Weights of a small transformer language model.
Size: 14 layers, 4 heads of 64 (1 for keys and values), MLP 1024 SwiGLU, vocabulary 941, 13.8M parameters.
Architecture: RMSNorm before each block, rotary positions, untied embeddings.
Each number is 128 + 32 x the weight over its row's rms, rounded and kept within 0 to 255. Layers, rows and columns count from 0. Numbers have three digits each. The size before them is the row's rms in percent of the matrix's.

# down: layer 3 MLP down (transposed), 1024x256, rms 0.0736, rows 503-516, columns 0-63
# gate: layer 3 MLP gate, 1024x256, rms 0.0789, rows 504-516, columns 0-63
# up: layer 3 MLP up, 1024x256, rms 0.0749, rows 504-516, columns 0-63
down503 104:081145136166131119127101129112155125138153096086122102127066167133127156153117092144160130164115115150135114137176071150139103132065142185118140134133120097114107145143124102095112096080160160
gate504 102:146204115142118137122141135141146217151180124100156153132177141096101138159143193116143151134168025151115120115156122146154118098131118122139087143156106130115129144135174104143132111103114118
up504 104:105118133043104163182139131140146176141118111098164076124124112185127144087101127133113050129101095117105183102124109114076150107112104124123137148111112166140125099155148106076122141141145152
down504 103:119107101059106105124181160139102150137105148172149147223140122181095182128148134164081095145170121158176073098133141113155087116103165135117150135143145146178147185078121135102217194102160083
gate505 107:158163111151185101137115059109147184167164129140186144140087069134077116177139184118203134162107045136120141071126198143128079101130106177091113120179108135153144133084180062132161116129170079
up505 103:107110127097113103107188124147101099129166109108103109145159150126096117125111088168108134181116123126115163096201121046134029196071118113067124121125106089097125146096140106105133091142136193
down505 102:128129156126108118117159155074105133166181068093206102110165134122150160113096083136175174152080168099112158083152127177080114128128213094167137132130188122146122151137127151156159148080087102
gate506 102:161108163191149124103116126136048177115134152175131101224110139214099174081139134140164199138185110104077147147120176077152156173139100161137142105195136164087111160110169110206101153135095182
up506 101:213156101099091121126146149048147124150173153166204123132197098090118102135118149147071129127090083156087139129097165153121133146134142164114149113138180143122194131114135086165144108107165131
down506 102:178135131138173108156076165131102125102122120105130141097206129112167083176143106147089153098085134091174141083230073080146100127114118083126173105092143135117129128165038101110155172069170107
gate507 087:175112162148105153139170104171135172212142176082130124133110136138130093088143189136135124138132091119078056148159117080099172154116143103137189174166141108082130086111105154140194120087094132
up507 085:164193072103140167108173164086127158218163111152124109133187118101087093074181129043156041131109073123150060126101162093155091119169127137109111119148122081120142183069175130152142095122159096
down507 086:130154125091158128129151118130105172141134129147133136131156133065166160102180109116121121101115125122116101073129151111129134154160084089090094140137133136119139148067225104219122111144162070
gate508 101:087126120152160113175078156142151148138132149093126145145169112177110136175169121191108148137148089166099089175175144077111053140101147095122119096172197180102135161062105159144154094110159150
up508 102:138123122086144078115109108075169142119122121146140143190101117194054126185187140159144060156130185130103107182129190110188162122139124076095096143140116105109132155101152169147119124115145096
down508 102:094122121077131093077126103113117147093156096162153124147133085094081169102113118147120126152075096112129168128089117149127198145119166114111144196098114160147149190147080150103175189133079129
gate509 090:116111163127101175127150125148116192072160118145098117102129175115139076136106128187159095116109091132119110109114121195095112163108129156191125157136090120106152080167151170134090134119073131
up509 094:167165130087093107144134080142180152171124115133102116141145111148124136112156130120170175118047143149154080075200112141096116158128078127119084158137116104135191158160125093161133115111155144
down509 094:153144136120099158143095111133154136208133102141101102119168172151103120076141140152114115194121108149137121115081151089131113154155114123126158072165139124129153148141171094150092120112069197
gate510 104:128129130111165107115138134124114157153179130120137123119155123133108161174074135101156113101107100122177123094083143088146092124122140060123163120088075096137168105113098158093116212089134119
up510 105:192113138125119140156157103084116110176161158139148101151134124148119132092103200166169120087091100072120097092146105109171164117126110137180203146186069118094206141080135126117148122111134069
down510 105:114136113196161160084136147125099102149156094095182114106129103096158177074137157112131119172141136082117155089109185131167153054157075129096112087162132156162165176131152134170121108103054109
gate511 087:089079114111091157076109074175147158110134131150119119150194172134100120134077122145093082105065113134159150093145159095150127066150119126117138140110117144117096100118122121101101166151119107
up511 092:156091112098148095119167090129062162184153184105116170101113116167144149138120077103129130138154133170117107106099177148163143152107066135112113143161129096141127095153175080100110150122138145
down511 095:122085142108145149106099091089085099089126182167105118064117114180115106119224117114108091120036119148111061143094130114122105113130079135121124134134139113181137114130199106127137154136134119
gate512 092:098170168170070053166082144150124104085105080107188131137120158128140129113172099153170127131174146106140170182119155160089123146140042163128178129111115126149103133130115119171077146131157101
up512 091:137164119141121102153140071154120115154171105138130156125151130135101124141142099138167085126132098088124160160205178109108143092092113110114206119109126100166105126208155156150187119107133124
down512 094:135150175159122142099172170156137105141098159072084104104072073168132113125134179107117160120128105096139224132094129101185148151125154153174104130163153117137176147118134089053114127168138113
gate513 107:114176132109084129120090120102129084115153126086138113121172129145101038093121167118176145159144091161158148144078113130158110127122135107130141100143113180187065078149170112109108041140142159
up513 108:141121152130106149185117113132091120144104144182152146153124137170097181139140082164087190156174145153167081175068117153125099129124139138103112140112166163125099091066118115109148102125170100
down513 106:123077082165157111109157144150129137123145193137139109180146137197112134103093107134167070093162181115173148092151118126112155105158092160067087139096170131138071148119138166091062135105147089
gate514 111:229193082171103178116113069142121132141115179117177132165121132162150145113119129118144144175113148143126096125185182166097144111115153131174162128117157132149101119128173128112157183112107140
up514 112:127176130079049151176131108165177134046095126149116161100135142138161159181131144099133095139097145094158094144105135121172172122158161139105089176141075120102156115142151110102123169177159123
down514 112:141144083162150114117128137101172136072148182125193160139119142142111075105154102122156153160143117122135102143135127094184109108151190116105118142074150131141164129166140099121050139086153187
gate515 097:088106150126084148119158128093152130175140160116106107110110104191118132104100213093168085143124110096143095174112167115149106122099158090074102101124112134160143122100155138112139188101097146
up515 092:130098155162091125132136117118156080132094165138108129048091117139124150078140164118159124078095142123144110133139110127082064159130150127082117112123143145149132144239126086101140167094108088
down515 093:137138074142062077144145101048152063171109122084136161141154156097104114185120126141158192077134126162129182102097097187119167182088125091112087144140110163137136139102134185107103108171152127
gate516 092:143155144121114117111035106125116165132073094106102132070107109149171135107071143158145100157138134134152072096131143123103115122089121188142155124121086108086149092164198165055065132136163110
up516 094:117093095152147182178091125075136159094126147139078147163103134139134135153201162106134182137079155122122138145156125108116160180162194093084109161097151110092081111147133170170075099129134123
down516 096:115145101154109123152128101159144162102145155174228057115151103153131111117096149134083113072140122173187117084102119102121082129104077113121105151084134140155115093167163120070190132113121112